Part of a small language model's weights.
Size: 10 layers, width 96, 3 heads of 32, MLP 384 tanh GELU, vocabulary 549, 1.28M parameters.
Architecture: LayerNorm before each block, biases, tied embeddings, attention and MLP in parallel.
Training: 89M tokens, 5455 steps.
Each number is 500 + 25 x the weight over the matrix's rms, rounded and kept within 0 to 999. Layers, rows and columns count from 0. Numbers have three digits each.

# layer 3 attention query, 96x96, rms 0.19, rows 72-95, columns 0-95
537479428541471514474509501564533478531524500508503461499495478515524520487490526518492486530481485493462526506506487463526495483504571506543468495548464513515527468516430454515491498564494508466511484475496481523547490557478477461471440593508459455536517478473474537557439499438506542523
503477542529535480449459473512516473505529515485521473592530549507468483546479474488572460501474513493452527500449506536432509473461507530513490460470499457476534502530455506469521470532514506523546507484533461539452499556527515467445499521519513527530517475485508486502501458435527482509
536516507525512498562444542510546535492498484549522468471477534495520471532520493473493498503560522502491441534507519520483500466503461436491487491485447564513541509453523548548549441486480476482581486473478507537496504459431519482494512517467502549444502525503503499462453511521516466521
497527502450546442528516486470522494496488510510496462514525529506506512483518480385535510488437526529515505516534528476489495485511502410523487464490530526491510495506576522505492547530502479482472515556492527465537490469520473475474512482495521509497462515498537511529516517498498514487
493536494531444502460541499507511545480480490502536472496518483548465497512535482545542526497462480543514497517462502438539518511469509482481469500537513446530493534479547470504504515479464478528525481500502484487494459469473548497482559498484500521456541502521494449503501530510518433482
541494451539573491487485506544441469430484557498481557518512493527484538437441499486523459521555548457467489433452479528519506503510540555519486529489521410498483536529448465512484499459458499513495455513538476493510484570507543496456466520522483495507508478502501519517523508438490498511
479452483461582552531571505511481523466505448522531482532550470520502508447506506494556482471502486467522508538526486500486518497499512505448538439446510472508469489505547499495469525482514486523515467511497482472559521519519539507525502463513575477514526511472477454551465505511472488489
547500476533492491532512549470499500489510449457462509475510559454474507491462522460488538499484480502526457557459502501524498506511500469468538497548515481473506540470546474501545541482513465552493514556508509534504548493460465545510533484481544486473487538464471474505424545503525456492
482503478477472477527484553517466483509509464489531455522496469468466511491496555556491526479545520498550487579506487513482548543514488457550539528516457500487568498513511472507499471467473453507462456519454515512509505462492468495485516487482483499522432509569516503495448496487510491485
463505522466488509503534488519536535520438433511488534445512460477460469575506504424505516518530533488539492559549507508515537511536472490495522526438490533499497520490532503493494517477520494552480508485492501469527494501477437510494525455472488474517503513446519507507483482521516505539
461561499547483472515485526498513531493518510492516478449512489491462516527571539451510479471490468491512505442477452488496475499452534440516451493528445508491485490475500557538483458510553430574586522489511470531525485511515514504501490531531501473543487497516441515488478505523488542516
510503499481526447490470536496497532495496504511484492454533452517515472492510490397447502476531451489514473566532524486527535505543487529524492511523454517518512478447575537497440457480422496523485512544482517534517494531456452518508537505460523517492468494560510445486506524498503585497
509478494455534495524491496487569463501483529580478572482443507526469456543485478496494492490509496518470527491482480494493486517502498445547519498543505432489497479501516500554500491518513522463477487514505502450474479499481470516477507460500525558500509496531457506499480494497510464567
552470507512512486471495470473491556491535524528502518514474425459437519548536483555525446483491463469490455539534492490500504496487459525540471486462525521532523467519486500486508535485472458503506482505508432552487528526528485518472548490510510511453491521490482494552542483518535541497
456483522555512460485456476530553515544521470518531504485479504532518474483505501531492499482438550475516430530585483495563458515509497436496514505517442493485509511506547490461492530476463508526477534518477506518516491493478480494524539469487472521502524524542451515508498443530482529477
550556496518498469544489484530505514515514451520561488436509507491444547588531622495466522468512532489472536530487533429565521501447437475461465519598435495572477524492547470499442474475487522478483498459486509483475519526451495493554499493499473480524418517455491475547469528516452517521
547461488443473454542530459403490490505519561444438535493504515469511472449488489465497543519433527549542496540553475530511512491509475514512532489464483450467500495533576507520431503537514529470488561544460481483515465528513465537504512481444504462482504472565540533524543530573478475518
457495499507502449514543511503495501520567480543462465565530546483478455450478516475516510477540449469502520456483542553463495523459515467505444523482527463512525558527419508533500507471527492514478485485548445492546542512471541458500525515515469480490574498464491510488530491518495500538
536463513527519552484477536477530517437433516547469523506513510499492466498493520522466528525496468494475511472554478508560474512531504474482476479496453565502493509530511476493506487512443535476485514508481472490494476456533521486465515452538444490527484480507505515520492467523527480520
500519523477487484491480532532487485497489477520503521514530520476518534492471530496534508492508555450487460490476502463458445523519540491466510474504493497530476477523513525531531478479497463495489527507500520494522526529493476414474454506568539514458596426517540444502464543510468530509
525467494522484435564507500557503522516451504501509494517562551486548523533531481489462493490472433479538510488487494455482493522481512435542499547512479558540528518456498490531512473458539516518517489502493482470451500484466477486495439515520496567524426452478471465492469530489573491510
479459549509506480557472488498510504522489497510453487500501530441480482501472470486524548491536543507494530497508486544491513473460549505515514475517494500478544498445488489465439530516506509499486514520478535413483477545518503505498549502508516497451445512492487525570533558515505459522
473593531517512527486490524498520544535428486457548520473513470505515545523489524527461497455503485456487484465493511503498536491485539481495503504500508528448548527484535491495548478543516482495512513547466474462463522507487492531504465456457505522482480479516464458482506484503488457496
500487502478553502485489447471479519550480516481533476540477478509492514499471455495457470514509515492509522518524493516523456513457499502511517504512552493484484574531470479459460481486504547484492458538481480519523472532519481476473487530537528448501493494496580483484484515554461506503